config.yaml
vocab_size: 20412
rope_theta: 79900.0
init_std_up: 0.0179
Each number is 128 + 32 x the weight over its row's rms, rounded and kept within 0 to 255. Layers, rows and columns count from 0. Numbers have three digits each. The size before them is the row's rms in percent of the matrix's.

# q: layer 2 attention query, 320x448, rms 0.118, rows 20-37,84-101,148-165,212-228,276-292, columns 280-335
# k: layer 2 attention key, 64x448, rms 0.106, rows 20-36, columns 280-335
q20 079:158123144130087144163149193121137147119124147096178151098134210148139150138150150159099090092113117120149114102100111114145095192054149060075126136150118126095141159093
q84 076:158111104103076077146102149120122122113143176203117148141099164102173141125135141130205141181107115096078140100125147157163113103109101106122146156074136132170154152144
q148 080:106130111140089138180106106094138155161177067175183180095150146108078158098075121105156132108118115148135151151146124086173101125188206133151118161086144147175152132165
q212 079:091133121060158113076124110155164125098148106183175115075098111146189159154161186126125102118162073067134136109160110127097137126083149140163081086124137160059132161134
q276 084:136091139051180142036109056130118177105155167171111077110183143140138120110129092184114125190146110121104124132116057165218049143179059164135152165152087149188191140162
k20 092:094186151079084127117162169131083117120157159121093103088134046133109126142064183170156126130110171126124083143161105114093196136181118089150061166133096156137125149105
q21 109:116168079151168142188142174142137139137113100150076101047107090116133182103056108131131117115116128159219130119160178084066097133168061155107094142131133157090125076072
q85 101:152118090151054128104150139086151143143029102136091128155136148108090154131119172148098118119106133173237140083077147120142091123139073166139107149105114125092175105107
q149 106:122197133149131129145147206097207103097151085121124091103125132083155133184107124124168162137164139133088128122099151115081106169077134184140121104198140139165103136134
q213 097:108120171162096158084128120124123164115088094165104072186095148107138180113128136060130122126100121185124127177206083100150101114083100164158108098110123156118113136146
q277 106:178157096139136155084076105106197167123153109077152155123124068133054138095120132091192142159137148119226152148083092131112131119151125135103069115124074122082091128121
k21 094:178091079125185126105096119078171108173143116165140131138122152112132086136161125146098088129092175104057121095170110113109148083124098152058134170098121113071148170116
q22 091:096106119174139124106121156060161138134129116137135146149113109099130144128100053169090146191123140170134164125107152121150132110113088178165090122089113146095157125138
q86 078:150090118126167155133140116060159117093153191165087138136143145155167126114119112113167134172174073064116131082207081195116157154120133144117138147186159106131166095159
q150 090:128134059122117108123137097106089162197107111107113170135111179063103145129092094069158093097127090102161117116124199124143108109140168138112106082128150134083123123156
q214 083:105150121130115112118105149156144163084169110200094231127103111088168104165135092114127084153120105119186157136120070132075117209151098089096129143162125099077084109102
q278 085:156118143208090111140134078142096117126142126168134145107117172120150093114132109109118130133116134167124093128177177110169140099065143144148113148112128104179127139111
k22 097:111138115153182165111129149138120072174126200121075087143112144104100110134139113157087091139160104148138145128142086110106117124157192115121160157172151141113105123110
q23 105:129110091119076087093156113163152084202053194184109171126160183113141149047150080125102130136076142092147085137119129175133108145173131122106150115180129148118171114102
q87 098:131178113160140105160140098183095157129108127175102152108169169141124086080147153102090109114100107107091166143135126136125101071141173143113092140092141132142151142133
q151 107:123047137127128115170155137101057098161146144119094204163154166142101116120140113119106197188101122100115132065127102203103138155125127088120096116193130153104118134185
q215 099:113035168079127106123137130158129078125086111100168092167096159162075131114109152060154163139143140165105122153117107130125133221107139164132113092147115175075115158107
q279 099:128152095167082119159142107106133137144171174155112106110177135093172132030168132127138151154109139165182069131076127140057101117107134192199099163134186196141145160114
k23 096:123089095054114145171146078124131201114124098118181126099110124135119149149172140102116057069137107117096180152085132158136180168127116067160127117180072177097146173096
q24 105:133106125100134159115123144116124138133102124129128131210042143154117141135094135135095106132113136132174192100152141146090169086165081220126105138212165188149167058149
q88 088:118186097144158112093131118122133103142084211158058144114105090125111140124143131118144138145135081128150128072193139144111162122119051161096167122147075117138145123152
q152 098:159130120172126076167155055130107145128154206102126189104077084142101124102124120152211121081083114171131173049122141189098127160112085139158145120120084160101193109109
q216 087:121175121147086174132110137122130122144139147105183181122091085112081126125158080177146157058146100123104214139141081141144139153127153196140154138117117105120159138108
q280 091:144151105165109113129084118109139062164134128098141096174077114080123143146114105202122168137056069119138070089132210141097174062161055167140086146127082104067129188097
k24 099:094124106108111147148144156102110174101124176121132091139172170109148162089173182136146147109088123139104165109148108189149143162152118154137135166117169082182123064137
q25 089:119101143129102160124143112173122192105084102133105156146086151168145134130114145171133083110117165071095101087155063123095108111145144072123114152115121087118136170086
q89 083:118137107133076115102125141127091198103103092134083117171129168155146157115116116108111122108112125161115167121085141166119113173123112142150137042142134103112089096100
q153 081:168069122147118116140088077144093078096128120108112127108109138121117121155142107134108152080103104094130144085168151145144123131149145165110109222085135101082162082106
q217 084:179127153068183092085097070121131089130087196065171164126042133110181165109087133134156157144090160058074081166176097188100093123131106167126100117121162148205186086182
q281 083:110081082121122136173154113124052146080137145105109168120169212108153102166191111081117131120134141086094158094141142161163115053174148152119170122123150083166134110133
k25 105:142135085133137109090118179129095133150128129113137097150134146124144117089193078194101163175111096114176158115155087120122158087127157149134169109130126137186093150152
q26 104:111142133118137143131117166118152089093073133140103107109127151108089095125075106144102114104065164126034126141161098101152131138143112143135172172135100117095144119156
q90 093:108128188119132176204109127155125149188170083098140132135142135107141080096083174113128137129172157133090199123120108116054111102077069120104074081155139104124164183156
q154 106:081142163158106127104075085181180118166142156103113063114094152162157066156091086092176161054080153131163146116149147102161097180147073143115114075151104101096130103110
q218 094:137165187120064105170119085130152158122127054152116183123135102110174136152135163152105207130115101128090159100137177106138142086179136137205143140123134099126107158115
q282 105:106206042125126108126166145172131171095116103131086103136091099116159095074102146154171124099103154143112109085156109059069141165189080146112134148130096130129167178153
k26 099:120135062110127152153146123103113051085168132124104142163071101132131204106161115108113143142111126089146110079176108175130185098137077124184145116119134151147109165147
q27 081:106129136139123139052113093115133117140134162106120120096138132049102086136134124125122161110114132137117131150128142164097096156128107130108132197099132134145150098130
q91 077:162085181090084173167126165071078097123175082100151153104115135087095128161109093097129130172124173092185114156085151128099121139113124165132048195127165187133112120128
q155 088:139171124186151173117160075111090109125086103164137093098179195107149089128125124138123130153082143095133161189215175148099166182082141171170149137166085157154124102099
q219 082:115108132102140179129093139089135115098148119071138114153157073078141134176189133089147099133133157108130139155101096074128205114186143157156098097146133117111102105143
q283 081:110078184131197144171129098110094142149084111117118110146127180127155094116102137112118130094167163120125138178157143110152130126108085215142065120115090147110131134139
k27 118:118095078137100068127143149127103123113140120110150135169130140116118165096123102126137127140154099126164125074107127159084113096162119183147189123091183163139120131097
q28 106:156109114111142129132119132103147145141132101183106125068126153150099102132108095097113115091146044141143145180090132114157136141100150153157144142130171165095036123144
q92 094:096109177120113114171150123137129139122127047180125128100112168164140052146151224100123143099172133109183131085111171113113107065121141122058066151123087088120169124149
q156 109:151128119071128149122170182134148146135119139145151097155134079096116170094133082143199164169115164120092118084079105106148105221134086156140114123115191112115089143076
q220 098:172109178108089134071162118153171119165170161122100074120114118129131116140113090134089173149150118152150189168114148050083166142107165117191114136117096133085132163189
q284 102:137147180163150125117066115128115110141151172167117123143115135155162150164094038146161110142119114151070152123162091125077184043081125079150094114122148103138102125082
k28 104:147149135148124116123116128128120148123166111098132174115143123099140094159049177133100104126166106093144117115066143180148119121193087115133067104130116166186105069107
q29 095:103196140093149132098128144116130153159191115096169127124154101127080150112114104155123105087212092096115120146117174169104145032094091059193107133131144162152114087113
q93 086:119134203148098124103138187097111139136122121161159088088181137168113156098101111144166126159102111131137156117059143191094136158139073147074104154115139184153151105089
q157 098:116163097108123109156159088127140159179102101186114113069083116087131169065145141149179108091107128104072117111116120151172139179154130153140129115112103084093112094117
q221 092:114201131110102079119073093121136155174152114116124175128096116157164145131184184146132131145068141145102151113162076182212133097139154132130185137097167085117116098134
q285 093:159129113167097116150065121055174083124158098172148153143109079145176103072139136119153161132111133105108146230119104143163143084121088130103071143111125059124124109103
k29 109:107151150129170126126114094169153187094153088164108121086077085068097126165122124186089097080111168132146031168097133161166122140097093076144144141161119086127126108070
q30 092:176059113121083133169134079143128144116118095071136108149141098096167114139121133137106165105162076095150116139234157153167074127151080140204116068148172171168145108141
q94 092:152174095116111150141084101125124141066131197048079157135069124187174113106138127090122077092096140099202111119158112090082085122093143105092146110165112108160198085105
q158 095:096115146069166111133118092159094094088110107118083089121169157069120090150144096131134145146138136187153145179163147109157093138128147140125136072122141163101106115100
q222 096:118071122115140119130129157148179138075112050142131135107117141068179138068133144162077166103181152086196084115121115088100149100117124111051131124132119110117126160110
q286 095:185119134086173117094115112143125064169131122174133105131097111134159092112094132125140132093118143103172187119139118166151100176084109103085159126101185132120099062129
k30 096:163078155095114175165132104160092139152064066178124133102107165108110172125084090094160167148130153124125174111189156053088141159123105143123085106101108150082158113088
q31 146:147199161123169123100109128138117122079115154157124138104184203195174173084173117132108142140063146165186081148144128182143096141137096105158091150145071139161086129081
q95 130:112158173112085126119130115132113094146133083128153103089033147144100131193137144099139225094160162184161096111137172089178132095128151137092142085142092159148135103134
q159 145:114178133106214157127123098093185098142142067113121108069205154166088133130164077137155122127122137201121099120088132110181117167169126080147146099125109114107117132100
q223 131:159097126148103092182094079128134090137101155096189168151092138082150141108202065106131041118182144122127143111064064149059138135125136146075107146154146125098123161148
q287 128:125151117147131157091121132130084118144123167128200127162139147123197100141114081112100128158134070108155120190167091136082129131146129099113113146068119173133138141134
k31 103:188158106043072162121131135118112088125120156108193073154090103122118098127096092098161090118168138107067087138124110116139109163122085119154103105124122103143127120141
q32 104:156110163108216093060128083094106092080161184109135158151134140149062194116092169110089085132136159150088078101186115110173072116119124141163174160146098109155142113141
q96 087:116118142173091127117112059161156138145151118098127130079072108161174110110170118153123103146201214069093119114150158077135131105117188177149114178086106135131137143114
q160 096:148090159120205108118106106151104088110135122151097163125069109159139099059110146173159126132097105069109143084194150170168141098149082144136160128133105122132121083053
q224 108:140071104115182119135167116132100129052155099105134089188169111135131070243091166119149121129167114110098072094139200129103130101165113169123071150173161137136135067140
q288 105:176133152128185057108082175151138100125139130127126074116112091187158062129127159123164104145142083117150122138131146119151130158140128066067196157130094098107144126063
k32 116:116160119138154139139166136060117081081162153074144139129172131131089130138126135130115219159147144185149145165061162142114073149133166177138094088105132140073061097111
q33 115:083114118193139151165142050142157164111126107147066142171154162137091097110149094140120142117060147137102091118142135071146119102073148128123196091116168125151091075135
q97 097:128150134094099093152157123118152154128120110116113141158127153094159101126130144135115157135157125186124130165099138168113145091144173174153120141099131153109116071107
q161 108:117117142119207149172166160152139139079110045076087146170121139184123136132170146078137175113132121149159123140161087115145179184155118055152063042068104184091145130198
q225 108:094128153150122153088090134105157129135126096055105177172127064155114143136070180099132139086129158095156117190099118101132131143145161139135108159187164125086107105133
q289 108:106138206090151120141091168128104134081135106091092146158220167150172114107170143125148079091163116167163182075154073168194137059131074171133121182169097117142126105124
k33 116:090176124107089112070091175127162136132134091123065151127167123142092099155218045171101140159139139108127132134134155171119138134153151150147116096055081086151139102121
q34 106:079136127115184077117055149125070129144146159116126147085121139153082096124151162113123078132135141103087102112126125116143143086135137181138148123119153159193171156159
q98 097:148118104089147108199132173150132141146082182095132166176110108155086098140105161149116082085070165099088127136101124149168125103099104159127145184159161150122060109127
q162 110:133132106130150145115129148097189118131080101131102109122097073150142120130103146146145120151164113099136107078172141107105156104125112133116110142152204094120071081114
q226 097:189107107204093119094176120131144098166107101098142121150099190127128150100061126152096066173166135166125156083129085145085119130154108126128107136168142129113133170162
q290 111:165078138192170168161104109148162106219143182172144156093128166120134119113143106104145156056128129093102151121105123077149109142118144176126083116114136114075122097114
k34 100:112122151142114143081156075127108156130132175126122128160096140158101133114133154091101097092119171197129153046107173158136117099097057151120181110101172116153118106168
q35 106:162089091133108139091141152084149141146112099143137142131134135086130083109043088173140161167113152129120177131126092079118093168212111136096195135140167155067140115084
q99 102:078155190126085145129080137116092157099118173071166095211094127134148125036110155138130117147101100069084139101110095121113162128091134108095150123123108115116144075146
q163 108:136090121131141139140092073141127111115088131128126153103164135098170129128102116148153091093168140101114148149156187106140066100114101106060111155115156158114201131134
q227 100:176078146105139060104124098117133164147108134220157155161141163102159085162141124121074118101145131199166191084141064142190116177108106137088095098102131127107148111095
q291 110:095130143134176081158119134094080138189135103119141097079083112126160141111133140101150082148078104122162096151097136087120146126130107176143125161169151093212138075174
k35 104:123151152142066147095171114124151052132146134171122100143113114153114137121170131082119076120140144129122176135120112148111172155115137090108162145154105120109178125127
q36 107:168097136103125102150132145162166077119123189163127136125167139128165138157128098146128140102138190116104137120173085128157116129106135127098183094128129088136134161172
q100 096:142203136192123111093156090155118146101114122168143111168111148098177162125092097062102151166162161079096185138088100134148118122170136108117158121158149125080035131146
q164 102:138111173107091111147121090129200057175122116155169151147128136131157147116107141093121139098162083125136096078080149125080137166161140141064126110115144077084112140107
q228 100:110122149106129102095127172066130104159142110161101164173107140094113124139093099105133109102144109147180174130111089175116133140125107163105152148132159154137107143132
q292 101:136083128105152068085143151103166092123137207143165145116133182116135128160139144145129080168107083133090099124139152140075137107118149138132112105141161114112080124103
k36 104:133153103076136140160146157118065107134052119121128169223114092161185168112153155137132067054124065125085088135080173086124147137114060149118103137154139149141152065111
q37 109:166104156156125178116142109121132098166120134126152154126088113132136078190053184135114158133171193152118114097125157112172096176147143153099079158159139087144174136153
q101 096:110146119185097128093128143095100110106086111143122117127047129146128134178150147133112113076175092172122128146096132152097146079021094094141173084105119089081201161129
q165 112:226141096119151106071157098137054188182131132080132124139131069181119162122090074124122122102129147122137161159157222156161154144084113133120110156126154119136178131119